From a checkpoint of a small transformer trained on Wikipedia: vocabulary 1024.
Each number is 500 + 50 x the weight over its row's rms, rounded and kept within 0 to 999. Layers, rows and columns count from 0. Numbers have three digits each. The size before them is the row's rms in percent of the matrix's.

# gate: layer 2 MLP gate, 512x128, rms 0.255, rows 434-468, columns 0-127
# up: layer 2 MLP up, 512x128, rms 0.254, rows 434-468, columns 0-127
# down: layer 2 MLP down (transposed), 512x128, rms 0.0546, rows 434-468, columns 0-127
gate434 084:513451497516542475457527509448399511531498539418509455592498484401500480586486473445501465526505436508540618549505591495494439496508485530534563495472475515572585521371591521523480494411554526542533526499477557465550468549424460452560481421558479505470512466603458415454465441497601456509497425461436408468507465484451432472541518435469461453466586583606410457503513534438503479501498
up434 081:416457433507549566519584432458544461449429557577466590523502438440506464503630448455440482541551497503529544554429469517509469524563509446512649493511445521483535581543520463453489539475554596467587528653498517494503576514471451443491499529521537478512534490486467467567423524449489577456451517506489529477426472500511479456540507517468408478551512569447448466541527523404599506532424
down434 080:458491463503539554522471579491431513491471469448579511518411469451474462445496507519517518492443390503469578453473481456472409565501528514566560429504537496491508586469517463391516531396463479514521647536485476498402463512456482464502494468501564522511483484490461469480493526439506531474472491469449457623519516553566498498500485379378475408533518539496431428482513546366391477601484
gate435 085:421438433520461597527522438515504528536556453555495444483503529457404480477504459453383472564510442574497547598490536513496472628437521481572558477534504445514495504547420468605493514384456579430480508546567509524509541497607463413470392523456525481437561534579465465593471522535561558506468574530511432521465528450467509538496445465508583487509460495458469438531537594530472490502484
up435 081:435461610406470541487575480510405468459480574504488502544581489455487458464595470545420523500496483498427572467651556512565538483486527509582492473423543485584538452451505464504485477547467522562529476585414409607481526474538524524593564420520487555499556543543426488524566499489509573513515540490480486467557519515522434499394510442545419560513499508499472439484519528599538506478414
down435 074:529509539507468559486428542428526465507554397520417484480409509616501466508528477460560539505516555454434504500463498475580516387511562665549487488391469497392477514528575426499471617559444503556547456433408486497542501539411483484551472457555558527500501547490471475547520492528478589514592532492449494470555558481548435454461494432548446523496532466514547578468519523507436560495545
gate436 135:490579536587577364432459529477528579515465454487423516492470505494429519489428505466446465551534366572526492449514509523513526537434599532549485445452485403461417538536427444501408536403465418475519502530518498503503546442539436543441578513512380580455482520467547515516558473470545533543578468475480508492473583363469483503478554509453523435473492508513489436516539562493456458548529
up436 137:487468512392495492516466510575500508456482413499478477409412492413509520381593559519488490490475520524478595530438538509506508481605502462502532415452373450536524450562466509435525419584511498509453506505618473479390490494574496526469521478505492408567459490563571482409555466501493441569450527414519462577493441621482537484421493439546472476531490458437524482529491437501517517553486
down436 131:531476506379532436462486380586572484477562430574503473404464498491501470399601502630448513535482506522491586513500506526616484451489524518515458447484470581603488424534447527547484438546470437390519492477537455430467583526497486577500534519479514510546420500534479517464567464489564480489445457411507534578395520453468498454440497487475541424479483519491472493492485510504541509616539
gate437 096:502534476523520464501492608537487565525503495561574523452566504399531555416522461462499514425548437529415466433466576440536517532473511492483481546437533457420493475555495418478500490523523502495513554504584576500449565432577550472485400453564638455453375451526511508466478423592498450490482523543475565520582463494539536600410459481572592509494474543576545405520476487517469495497520
up437 098:466547470472600519448542467460631574514490554442612527456478554567477529452521550465510507541433591533575467605453517517529447521523464477407451514514539510460504522600462495504494493496499567489565555500479514518441502432573469594399454543499590483508402472530489550480514535557437500506535560552536521510563475533572493413483488468519587486591448488497383471458445532466441575578470
down437 093:474486489502503503500543489473554520600406450546537468444453489472460554503490525467510468474523437601476508453526533496503588557538499463491611469574507405466592533557506505430478448482588543523496615501520522555449470492556421474450516520496617491624371541568520416477569412571513471536420522454500563532534432556548502469553442369491549514554455501489466499498513522511501471454558
gate438 098:558503473598528482454522523453522524505533435477484499537538481510424362556519541537509512491571466474542448533514542434443443497442582498448502537445598480374451627452488510511404561501567522454547507463451508552518576510530404488476492537592496571539458495497500521512542504588484446483512454542502639563443454507507465470610535526513422448559407511439501480436489508460480544493409
up438 088:428640519505471534474602558529461425548520629564459500525470479456483551480533496488456555538475497523481511505527471561510595532509487502591554475548480589560446453574537459534541472550505491477473437498527527479428563488454516479515582420618498480508530527453561595499445509425510500446459508472422431532579490520458484481443612407549521594496526590477408436523519492427506490558506
down438 097:495495530414519536440496440578530479454483563500500514473498517454573500533488521463486533491495530541434535504457476554441454535581436556573551432559511436547416501531539500555563499587514445452427485508475478498514541423542627470674551493492582474582526634545483503618401498463475521524463460489522421445571458462431441510473473453434555531442508517516530477504528481513495464595548
gate439 092:557505566588448417453602442509528490409436421505543465497545517472458535512462535492572479568512548508413482514494492463544519513435501491515463416547502489554576462572438494492434513482472511557530506497479516468570474496533500479538429520450543499488497457385556507576549552444524402508528516555538568419449535517433599489458559421497493592488428374529484537472496588547539355456536
up439 095:469499634496468567466501522489373434503538504520535567579458525508550529558515409549508516503510453445491585590557482551529501474484529438568482567450515546493552546401532526542517574560503415536503486543510528540493507493525521538539539428534413506476482587532493540482464412477497535546537567468454412504612463501535517500628532612514429473441571615573480495513489468525422546517479
down439 095:508410518581483461465534536509559621442509416542433508447514430423448468470469434473549579460540541506381464432498529477431421545492483604538428495516487524468513459495463434436498490561466508476465432504526492424538432436453605551446568554474428514503427461531554484523520437514507575465435492538501487447446466510516451550433553443574517507582478561487499501478488597512577581411526
gate440 108:476428491492495580555525492565490494572561444547444496628556568544598517520450571485527568468450430529467542529521496512525599497441564445478488414508623445505537547455416502523475549526468472473423576512549592488559471532548530491546585520418503509479509482440577577560541505517523565520534533494502522380535476588532490553592474568538487538457407484570483443499562513484468552477548
up440 105:511547467464535491457492577456441542530402428447437531501535487439478406451521478514455469571476516536395461495552500551425544497432519513454492478465490399533479531481558597535436464520496593493422500532469575490549521477461501442488483495501548412461523532513537476608405606592562510503449581435501405557507543513527438529495450558519432488486413623433521467460533485459465534412535
down440 098:530580495495537524450438481460435511518498575454544494471517521512478549476462509524477381476546556542463411532389467506526497519571455542461546547453443495423490556528561501416467516509446485505455513448465593522521560378461461512445427582542554471438559464524481447488542601489473505582573486496484511463567559471515511491451503507628524379429588600480447456439477496442589439483503
gate441 116:527563509508486487526460380466501445621479584457498549457455554535562487501517577492497498460501533548497528517613382533475476439556558492564484538478492575442546456414523502521427482446502457519455600445448460368476587464513511438569496548505502496583520369436529515503440475518541524459581474512505571438440472503531510534450528441534531447466471524515537488425496604575546492461573
up441 115:469505463516522626528615433448564465621439567362509477485509498460533446501523499414501479493514475524495492516483491565443467481591531508581510578523488518482503444526571462537388453440399493502553567451456564401377447419526525459490475541519473432502504477442480475504402497566606485483521445456508513513492439498457437512467468458503532436485543438500501484468497597488564460439509
down441 112:445584506469548482552524498571565453592444584443465502455379520491453507502481511479488458499492528526531599500535428529454536520558563458440463554438587641457540503487530505499463474435478516516465481435450521498535525474507627368475427527517512436438499494492468394465500413533415549491589411496510543466492465469510486529491508463493601468543450449496479425452483603567553509514546
gate442 098:543556527586492526493405533569478509558540457482364549457458522476484467472489430491531532502579517600610555571479504527499532552473578529607573492524417609541503498567541507559509492491460539535427531553540526453545530577512405465453533455512481561454470432492568479465505448526457578492466563506587596569485542528448632513553558584516460533481549464494474472526511526508556475480449
up442 102:494428438428501523495446490409445488526475417513497436488549452517554541621473572518507445392438503444427507483410494476525512403492563521465552493419506524479527440394547483429541482426567493534460508434554470563548524551423422417507520560486479540529556538518414523426486525465424413404533419564488460480504499547468447565512452503539480575426489504487549457517490479548502537492608
down442 102:500428486469542453488460483474501445427511521524522495559531484520555505599553480523583515388379556493446490456478551435484504473459582547449537512445551424404461616473482479433575519381554456449532456468459472548575457562424495620497474552498467559516541522512492518623442468505521512438531465559461486541473458543489428540564455513463529599509490511483512580485554540608544462493494
gate443 102:488428500456368538488524561581543490518456542530564494559564462431395510477532436491537552477501546449509528605489466562545482585579493529543592562499428422463466532482503456523468501407479541486443464537538505498412527487678494476450509546516468466425523520523472579406499469465522455433495475505498545484464491462412493556517437524529492553506459460521619434608462487465509544508451
up443 098:517574463524705486535511434404507481502556390508469477431511521598593498494442542476445450514472461548481490471453547434423498412395520481444454398498585580559491474567508537444529479518507470485609521489492547505515518496370499510510437472473520550571514478497528493541502518536546554570467559503494499527488497563584501474513534508467500464447578540493368512468547484504463477513548
down443 098:406450401445599367474535572491507420501494477497554456509492462455506441553457532463467578482408445523526474461530557482522513541488431542368524432594485448496385484514516466576528502506464572511593502564563572418592540542559527518495504503539470526574493470546562495513464465515528488518457474432495500426533487604548491515404538518505572458552501544486538415575451447490541500470505
gate444 115:516553514486469433459536448495547563470570509396531574512515571551484501479646434462447517498524401469494525531559539532572470512562454441497486608425514478573472468512624536524547481496551568461601506536488505474444472521434503540462460378517597552632452468572540587493501499520427527567490484524470466452548529480460541507505487490510598533518535403489533501513548525505501527585556
up444 107:478559449460589558425497486516496498490382436568446397475555448486596494541410518562551451548460486451597488492512500519478507448432596494558528442434500486429553406532423502506550495495499454517478450407494578489508455505549458479532546488421438487392615497451551450590504451449602448507472530457501542528527460455463528521362470454532499495514431506522464579500480481476495510480474
down444 114:451550518550474472476566422494518557534490487458498484438578500472437561498544423487578499530448508440526440511525453453516463476465482602519506445498518475490528443464479510441477573532505535512507564492515507552391477413508550422603497467459441401502518456547471454560544570542544459438428508463623513519542576429466385494391454492658522480600533479563486543564520453506470448488505
gate445 116:535583448502533530474434544562450542587475549547517517450529551485481407401567561592571429421507502533455597524505612452462444511414446401523499434567432542458495447515422464559493586413473534539492518433525481585495508506478486444508562521568514420516562480432453515442485529469397528527563550490457521569444514422481547470475469475482491483386506522447483498576490486452480475470507
up445 102:538612505581464512484536437526496512479529574486566551500516597548441537510506548451584437450504428577491521530505599428496471446536520418526465421485395487438544502527425495555467581458422568581536495494561478557539443449479449542476531541534494488531558490456483479351468499479435547495524509480488507517453525412514552476495389580496490494517477520506415549561432569410447542431554
down445 125:525521560499527576480472550534486458526499582539559543473583531499489522478580515524595431505498332532462631481486507509489471440407465411494495482534505477519537512508373504523533532476492529583509527421527494543545412456464441464494518569544487460563489524436473484439474579445433541468440483504473491623492566517549496472500467486507449516456524491451425571496412407463415464395555
gate446 085:512438599526477530515564538439579432508493562467499505537496587457419486559535504500420504545508534584506488523553500559599491445518497623499528438562425483495502450446568452501392497530528542485515467464431514576461401511462628504454561525448414624457494473535539433484490606469468536526481590467465482527547493518405568519492536571557430510465537450517509580458508539516548489475474
up446 076:499380558542463534525474473527481375501448498428516455499451531474505474595513512538508496568488535573438514519498539507610462460561488623516495508526375436514467423438527432437419470538526519506468410531474564513511449465475600470532525452473418574469417454477513432433471606437486516528475500418475467479484515495400533510456529481597451549405501434568527508499489564515542531537526
down446 074:416499466477559457522539527504465460542429484501560538414506474491551488446517593562501373496496536496499604511377550561455535447513541498466599510550543462536476483486428469514543492523538438476482423499572558435457468547489495514522544461576572487482446540559443530534443616556490606513483513482424563513493544483449484652545507458520538488483483501447407538489479475574519395593478
gate447 106:540527423486600470532525531468547499451503540508585565445483507449511502496464418534543538509483448472504540476448556461557568565470505542578506535565529569492539509569501546499360568526489466524448471512392524604401421479426520546594476543503477476526482552487448547473541530476514542597499426516449465609539509625492507458567663489516492492474498449506545584489490473467543478543455
up447 094:572517495509511531473553528490520522474497487531540620537559547478445522468500387499516534488571453451550537434465515465504453477463607586511547441541523543416496430567563558549485597510558442466430452586423558507491393493360527492566534490602423485508418512427470460544515587464494553584512454545477507498438562540514496489535575426507543505524491487524558547523561518575535522560542
down447 105:619447512426469448504595463472519461513457548502566454471444484519535508541456444548497464480530428392493519507436545434596478525491564445555485534477436523541507511670518535425472500542516448544428454557416455442530469415517507542567501427515534488446488538455491515460521556478519551520545483463488461521430509586641414528516525512476537415490542527492541514424621508561476545555511
gate448 114:409553437507545510512557405504561589479483442436507444571491492586350413438516498543429551455427471493646501426484487530474540517498476514507444471446495539522463551547443454501496470510508600381556523429451439501465494520438508502465502512460541442536553508597458471501467460553443467451458499466566498548538510466596537434500470444491580449516505466440459562479466418531529542448444
up448 122:460516515475525504474582583518512519484495534505560458511406522566490586527504446535459535543478472457488539364510508486563566555447472552526575542525465410458531446476506509502509572615468432458472533579439509541538493490461594506519570525529473471481616481503493560543546498451499511538553573501522541573540504521403511527534570584444387564394469418545530595416566407521514504510510
down448 113:482520530495458459511496522497538558469527572513540486508525541585432412536580441574479600579390546557452493484479487497519559520485518561490503521521544364490513538543377479516525511603488539493512491466515467550599577511566478491512546551524517563557621552516477486537518487443377469487451547479551507512503527498485607539510566413466493483478372482485521532471440401474529611458489
gate449 100:477501454454584515408483510552546488567473540623533524493551480466478512430516455469496564537554445556506530505422543513513495514444481473415561561453487457444399590547550482514496575503464533449573519546450609557467531359501411570541454535451542502511580586541450540580552458535534522522479523630490510500544514477435560473552494442458567504498477418487517421567513446498536518494567
up449 090:482496522466555532505521467523552516651473530526541492502587404519397474473486449588553487537465589515509462509500551515477555500466509535400601518506458412510520520451606558503486533411527478538471501528464537519464420470557471589521572507521521597407551465499495535673549533556532471643555505482478526510500499556493600487576514489456471539511430484467479571504472477479505456478508
down449 090:425549492461528524514418531501451581591518586477512524553584416483499460433567506548444523538465604537528553446572505519507435469493426419553543545583500465576517487533552573488548582524466469503536618518532479451447461433480446506589505585468527523524548505597339511536462490466527455528472463531538484538526488559517580556535603449522507414552497524503491491491582550471445513498511
gate450 097:476480486572561447500513445560439439479469465561549452482580472386482396522542565493511479466451520541553494525396460472499515445542371513445479474580466460406473509494387514543510552445486501415509444496451457539494500516518550451479474480485578511440614471519379437566503500413542503521485518451451438542478486491470565494395504476508517443490557465449508517465432636457485558500426
up450 096:467523546534434477658532545511604432513521571481564450472492498502419529444453474526532496472463465542515588515485521583564526572564540453464509499540459486549481419587408511556511436526468450561512540561504387536481543430525546479486488436540464535508524495387462525504470481443470467543514471506547463534445479525468505475471480479599462458524561524336577568435595444512452495462550
down450 107:508523553514521545531527517512514391326546576496535501524452513518495565525462495560512454434524521513534445528471520547480517579489521511382558469505471478502481427550420475499520493442481511542566548532498486517412534536496505481479448510504538542698514458506502464572501390458509481611542461492593511507385519480549520471482412463551525441554556498435528568497498481469414531475601
gate451 125:512472504520528533523518477477586518536538506466531493574481471529408541510528501466388528540485414526585581505494568441455383523481508515441465344496489469443511485494525517545612454495450590538423485446532485510499496516487546537435458457444582497503389569530486517533460543555476503548500434611568508478549534542489502436477531403414508470608560574577564503550479425546490526463453
up451 118:487462481529486470498524527491543502547496439500521577581615568507517572523530468507454501549560458542549551471408538411473447492416516530482564433477514508498510460494540550555517481477490547511435474469519480565520442482488472477398482502470620534463472545514546538533520427501422490478496296551531513470540582569496550502474422411402487473581534550513570557510536510615545598542524
down451 122:483487497546469516465516481547514494533518445467513493524482506502486536538567544499456501469454474585522484570526597429480413570433453477554501432470542467495633433505582406523556493498530566598412559483501428529506584496489494492444519435485581525371467576559462485500465505450537509511504403597513453550572584503459577420472556390545423435448472499523526507474421442575478488536501
gate452 099:437509430562557512603499481566564515539480537513570528508460527582522610488472507488535513488583466526496604536545544494523533529538529377471519542498535490519529502477378458489433587482507478474503580436497429554398528523515542522529548514541510524428549435471441514420525505444473491462578439478411537418539548554559438441550547527510467565558551469482462544506491497467590475663498
up452 102:454524515465439511597464547562421449505438483564525535466557487450591576509386440490397558465520399518450586496398443463569479482456538475522501402567499469452592479485429534588549513452521475521530550479519570591521514500503482538470565515516430528510447534491544567483527519549473525516500524535506479472476457479468451580562504515583555523552556434457497517529602583390490452481590
down452 101:449522466576486520535539503510566454528438544469484485495494538566507457495536433529511561443576414465451567463565499359594583560464592453538487503569505514510561540563454495617538489506572500483573480451487509532589460583515490535557540464531439450608462460411547555484603504490470543496376544487536437560462486545472429526486475506479580462492465433462420588539526497529524501529487
gate453 115:526519518552594457520575493443461518390523546527500479519482485564494497392475563454562493565414531483537438504485511518513505451452430455455424505539518594400564538658535516497555545468514562493489393454573509455421484475437532514540513427491587513477450484450549509475447482478420451526475476481537398477422436550488461464529553541450521389547472468529537486461515544476520570398448
up453 122:523514443580509532533467482474561446543415582513429534454490448531547558552575579519524551475483431479476411430501539439520567487528480435336479548444498496494421470392521561474510480535468503476502570410400442525484536554513520566448554474362474446524520462629551573569451475503538438519498432519534518499448548483579528547532476521489547424534484481415515511527455522470499473491470
down453 110:547458495508458434508558483474414479483543474528513441569455570454509475422408518388577423525489532470507509572409557429456488458451496455527577430456527430434506482552590427598522580497527507475465443576537459463565565413451436420455484400501561513415463497513461522514445522524553497542556534445484395598520442436389489500490473493556522510542523454539537506495562526504495492457519
gate454 113:499593552556491450511473552559430529353532475483459576513352482516476571489458545533546494531443574478436561501535509512431559486509426567486517478586500474546523510559515555535469556534519543487489537491508505528442391541521439467477527443449360465524420542501528494482464429610486492510514437491522470544493487556489531515540596556520425380501494446517509470448531531481546529369470
up454 116:440442493434485530485509471447535557519423603532569455534621454510540429547504452429490527397535451464556528490524524522485478544450605469510480508416450558516503585409456502489541441455523511484490554502483448486555530512442540513461465539570627463444554463514591505506511584368539461495509535548496521458540494471512488452454457439486604562485564542578477540521515487583395520583545
down454 106:459480445436494551455542437477524549436467553493513514547632429510548489511465475423500621432493473453559510502500605579505557474465513545461543486481497514460495563537486531528565488457475494563511577408474526549588492487491497527564495545565595471446537484508512507573533590370577519589458420435540562439542436581511528474487476507518592501461596589484532581538502541523436505518528
gate455 107:554550456630481538543490530501472550480531575497445484631529442534405513544471545550444568466552419532477510495433572500475523450516440536449519468425423449521472460556594551453368450538441558454483461498539498513513518523501465554485518499481503554468490435516561540510491474595495481553514444483470551482461506456484560441564535384526509476569452388461554649541541495520550566484480
up455 109:602519486421549545552493515494578404551421473576495469533474490489558572509539442451522517568411600436470460483586495593489482568463504413507420524433540498450474506504448469540532508548484506484531533506434515546479524470487571506455528564559552459499603474486450485547448547473516469577495511468532544570531402567538524616440465575442473422488584506508490475468488467484507459387622
down455 109:571484420466457460582488430495546553464471439534515419550526506537486510513522461496425571501374577428512545413626506604491554506496491485563438520525547437495477478459456548499515553503500490372600472499501568508509583534471575499471564528550553534563596455532480486464467502537504508472509464464474502531480384646472511574441491482412530497548554452540490482503517535562483501406464
gate456 010:535476559485504524467500533441510529477550548562450515506512463516596397523536557431561483479437524492448548460550475522523524469521536512447515490488555506403510558537548494462436468599507497530444479487493539444416503407476477544482481484458430525647486522549519735554506473514500477511454480515464489545467487536612447414511544565586438525465485569499533459437562451479515575433524
up456 011:525518492554427532393493506490506548567490440545472433424475486524503503478411492386545457503541474476507502414563419574466461537434542472501548492463532486423437503546429431551515534467422426494434516536521455495573597478531506518572531553505422477603508538467552338508460555516528598405567518495546552476490484507498461485491522446572526547492486607611496451495477513513530530523579
down456 008:529472521545458479482445453520445512470518446494633593488483541508573479521404497371484423517502565485555558473535551489517495512517449483632484457481534527448483522484571429577554439561528497542529418602498470486510427586468446480536566535512575398402511441472549513396399527476496513501545535484550441579474503435537447511518586565567486484508457477497570532510526508516467577459529
gate457 106:458605596492597412504467543563423550588554488516461531511518472409456483514429429529512582475594458489456594492582510426498526499444535517456478518619454483503537525476521544528478486515462432518541565549464511466549514522471459585533641507493523478512523515424555507551546549563464556551531540508519526521559518528554536442557529563492380543495510443465612459507498393563507500470527
up457 104:498533446512612456505400514503496540604478527542389553622505499455477493573498514556482504470536484469434483492581508522498617479505596476433521470599468448408457520509485460495473490503460489557429574557573512468533502500527509523516591530452459481468539471388562568511572619530522542542469465540525470491394530486554538459465584512583451527519522510447513506551621433502521476492557
down457 097:508543439576540460548534544437503475527551488574465549477482521447488458510489452438534486557442511499546461486424506490522594419478483459464500612593465551456514468610471535465420481541510518537500587581456516464525558429528543589351547546476507458473484567359416489491569495446522539529429513478483469471547451475570441427511438577493430460543568459524452558522526542474517415470522
gate458 108:453490449498525559504400621564571511507464431491543612478434389457552535446527550524545502523465452476483546626446515520483486516494520571384586517481420477513579456440524539458618516439466496522513561503483583481479473570548444469535490533492588567555452462520538461443558486457443530563522554489550513522557530551513541526448433542519490577425438583490465411507549540470522496518522
up458 111:523560550548444486504562432462512635439489424513537495496406407538467513557550519454505507444384489471514475511534452564542534520494511501554427499524432491535484620535457466544536449459555463529578471480446426479453426460402546514416398522500511458532426464488549524581430533503470449457512457500537521449499519497463514458492468496463498467522571603482384563509538434593427598485474
down458 104:511514464458529433523517354385452513520451489526545494518406391485585539602465447575552520433446475583563486483514485594491465528541560510472495403538433593472498463514515591545482564502585435568480520537488506489509533492437470543364487557511524412494491529520520415506556564509527442486397460503576560500548481493501527475514474508456564506518526508439422543509583506522529563465506
gate459 080:529485463428496477492435527554322387469469525514517537499493458378487515501461504576521522458512472475407485561465466477485494478527540457540400464506513508427491444503512584449514468484509603564648518541524463470485517540535406415540490463538481507492509504566518396497521548467492504546553508530504522492481425463403529466608502516508520495517542383473541497594596587501554471547473
up459 085:516533566557600439608463473423527526554462475449468457439522501476491503452453544504479488559482520489488521469573545556415452578570581544482530454470461510499504494494542511449502567458506511498401465455504467504493498581608473399474600543524585461543539480442547579557453517455581472552442504522382498472413559572542462444517539499517423500503450576458454388379459464489510503477522
down459 080:495505525601507485557447479481463515476614471467609427494443390539418454509550473482458508425464540584507529532530544509602477559483458462394545487522472430542575505502529481622519477532530514447375500469545457527474540478547584474568592525499487398441498495557427458525480514473534515471425547503459514486433537513459507453586518474477496565472483497494452560608410488552577457551489
gate460 110:580461401509488537438500465482599597481544507494406531421606529485385513475397542536460468459464432550544512436433573453406536469447529545476473442427548525530462446524499545527511531416427474463444572506499507495550557478456451434502462486446567452508476531494497496478451453628541485459490499655529583479532482539551507531519458467511542559489470472499528514500432528492507451613533
up460 128:578550485505491516471479498479509476531575435507382471410549593557418491544394504493525484446512499484496487474488535528396534503505545521507492431519630482482438521549482457497458540491435509433449519565519470505477544525381476487542476565498512471547533498533481491486589540539553548437497524569567522527482574475646433529505493536497644560459529455442545412600425568558521501495437
down460 112:559520515499574563518437436462502491399504520464445485430515496517487552527444501645583605497502566522525508443483467548459560427514519484477507393542518489522410505455582543531405474445504530450536511547447538605474529526402472486458472547551483488413578407597458513529572564508507524532532508513396558547485561510576511469548466566433486557490552487408439486578531541527517536495515
gate461 100:502454476544504531617605472590547601492549411525453513439490389520406541475382487527465465509493488517476482547540588515548426538576547414458502579474523487566472531450448472508394526426497574480527580475519500509508523551474475497459493396595494489507420529534584492449549499524426493454503576543507525456537499569488565538527481554503499497455482444541574512529443540516495481544372
up461 103:537488460521482599610599472612559576479524443567442440475483383517393580492411510480510482541507498524480420528503603509521419518462556413512571547457559548490480532502410473492401532470471514444495537453519514524456536547516449498495545473547511508460538543572508478480550505521488484492409579473475557488550520563517524470471510560537478557543434440561569529565418407538474443496404
down461 101:531540474589535519529530491534451473358530513517431447453520481514390584563543454531489461495548551544657425469424486501546421450516572524453498589423521469555460561430415459539512482589576499569510554465486467482400453586415521485505519473481555528480492525546499414565605480477596465452468524604541510443514534491459461484485519457531531527496440476488483455488456473476504472517465
gate462 085:492523498485461546462531460471586585448428474472556496592519590471494394534521548466428430450448530569507476542656512530517544488432606484428479490404577501516557485418491442543455437488497527485544507616521517521542522553505531540480466445527507453471562489434495585541572488535545535543459457409484413540546474469491478443545556469474598495590509543519484494403473543503520573470450
up462 081:584478573492487481561487490480367409528513466525404481448572444491498587636478456518510538554530512480481524477355541456487460473540496503506571480546448472498471559449459511444535541435486509556439407455469387541489472484512523481522507505519424532525423511540483318458442536498495517494590514509457564467429547456455474547514432504539479510455521537436500481593574502496431453516510
down462 075:466455411470454464530449527440489569506443529479504547470568606484613484470478477456472470440429502459467509572565476477499441592454476495491505450403538530518548587617503458501448555552507507489465532463431588521550632602481547498534485577449473554517554515520512498470496484546560389544444498494493518522521553517453482453475486636551479445431527515488517452518398436464427558445457
gate463 095:544499453548505522510535435460548448478525471421494509501554557513527441531482484480558630550435554539500512569592511476415518447474539487467559509405387446540418557472584559576545592519487476539464616588496428582507477584529494410601491438603478480494520448521465479479514498504581591472569508452524548422502455526529599493509463443508521477492513536485447482485490483474430450561514
up463 092:555466529592486486542519503453580523494426501399461500473521538526544499520490569552585557552417596584497533522587465481419531474504545453447533546374452481519500551439574582525536538500526470488472539567425481561501519603495455411610518411658509497475442417501510523528485506516546516485526471453502470429545469508500604448544444464464552463479482546512450463478485482455481409541510
down463 099:584561552520494549515528530504515498485482549479492442429447520507555550417465493550577568494434462540496501515494422535428462603452398522427515529500379465574572489483533560408451440466461508489462517444486549457530454626545488502604511430598585587540454506478485477516505545574522477512469455469502422411461561573466490504544420471492521505445436504484493565437542458517431471589540
gate464 103:499415465484532488592484465538488488416501483560478454601511571519527540546556595522538593447567475534608485536451560514506482508441571567499452435471443526509440532453558508575561452503480486571505476473606466573527509469448570489470537414430417550485488462507501503520520542455447439511545588475512447537532467454425517402461526499569478504396411494449491493402551544441602511558477
up464 104:436527577517519469438516568573563482502575503483470508501559596524509491399422486483532470513400556383441530422489497458625516443506426418492444553534579483512465528519471508504513531486525507445485590551403476458508503509530462502524443540567634497512498456478564500494429413550510533505505390547437579450474484562563553559484529522371525528536516495507509455475492486478406471473566
down464 113:457622481483485456486457386335496543495478460525434466516486405426505535551559445403488509483431495537417495512565502425574589518498353470489521557511553508536546421542468498527490509497471484508444503579504528517506468546520460416622515440458500485518472462484462540440493432543520604509544489497438485479490455497491523522522529508485584433611573499556506451499458540440512453447556
gate465 141:465482596449524516484511490481527622554487446499476590520490554413486479474547462492468580500475494515347491578527475422448514544476500519557481572507524539485442510431470525502533496480443534455497592489492557394437551518428457500488513521489579503503564567472559476609549463455505526644535538602442481476481508499534541523467464531522480531417481506427586461441600520537502534382557
up465 133:412492589488507511500550436438491585486490427548491613582504541445454468537594529490463590498479480554442521550571518416435474549496543523543525594528540505454421518367470469480505513524488540489443544537538587430481497548433529531458531484488614523462526566506594516571525508465477550587496532582450488450480526491573527519498459507493470543430477519486529471538594449623523552411546
down465 137:536488479519463554444466469472539545578416454520463487507467502598604507468435493545518430558509569496571487495458538470549527467507466545486537576545448510496484511588481536512510515570590500599540414421502442590598456447542523558457536553582511424458507549427426535476571523554520562416524467425465517484552431555592511420656441519498538476551544461526458503484543521478544515531466
gate466 088:549476546567485499534504522605447511509458538543453458451480559402453515486493461534543487472552525537550469544457573418464524542428512503514468508665482551499477429484414524553508519384534550412392402467560505447539505452610556526403437472498451567528540516462440558473447605456450515447533459510528542494484530474482552438538487565485480457434501576494491462451492504445470524399472
up466 093:534501562480542555549504458397469455467489485472558501469543474510566460464515396451441537484497601543407539478474417521510482476501523556481464474429517484471550505494620489471501493496441411489530617490498516505440526481418570545517522499530598385470585512492517451573460458524531399558427555546445486491497549537472460581568606438490534555498439497417472530372535478563552454518524
down466 102:437545490489445397395500444493505466396470412533509494552502461542513466517469552544428566465496397404408544549583439499528451444559469570509519477455513474470433578473525438447489484503536497516564509462423485475475399528480565460487493476551516566477484480621537520560624473550482442519504477540587405444533509521532430499542597476495529573562488512475514510588481461520568448559510
gate467 105:485516497533614492546514440470454632536444489536525604542520495517537522492487604550537506538556451579539632608454513541488539466468520500448480462537500487599483428383520593518533463417499502527435548392479539425563573539434435532554499434485567535472498543522518513505482480485523521579478575562517474448511521536547487455493559491481560520521463553518555471488589545549527533386473
up467 107:464511472586432571421499472450607582490557514563456517444551498587435397477482552554564482449388532451510559469514519472500544465545583503475499516494483520484463563495513448500480471442500544480432509507414378514493612449408536521548561564483474458397615497447582516558470545541511526562505483476548464567442503552539427454477516537523515445535464513461536481463539509506567476406419
down467 098:441426513442502530526482565423510505530468573553510542476443473456562485485558546476479445419504520505541490462466497520447545468538521558573505501478546453528445493530486544534519467458549560606527488566421545516526584429495472584575495454474501453604445478503494540517630596576461504454460450466412442481483372594441467445479451445438531421536510573525536468495586433452519417510580
gate468 089:478469573455623487571476538541461502490565550585409451444648487417596513595480627594463524484529482449415508528449561519428464488556428464480512444510538458457502475563544619450551532493521493504486505505450456566537451586501465493515565520507519474536549505545471538546528476507519410567385487484543537478487476529461502591527445510489482429465513417461513572528542489469534518488545
up468 084:512532491507416555483619423533553495511438557413498398483493507582458532566590425404463537512428517504533454499526540465493515507512513525553466538491502612543470558430445491490544512511478448532489512494479494451386435464431512560524425458475509436348478479436582473497421522439551513504511519465443442474422539468488474429516551383515472528601502453496429517478559547546514420507483
down468 080:408509502488450485488479448507502567514465485471490515437503502447583476539531594534525493432512485533476429510490443426494436487493549475578500478435457565492381561411458474516460514532586466529583480527382521558415503478547415384571501496489543406580508494491534474475404506588529488498504473468500514583488519451559539502583436370500473449470550463468551467509619454433538437463522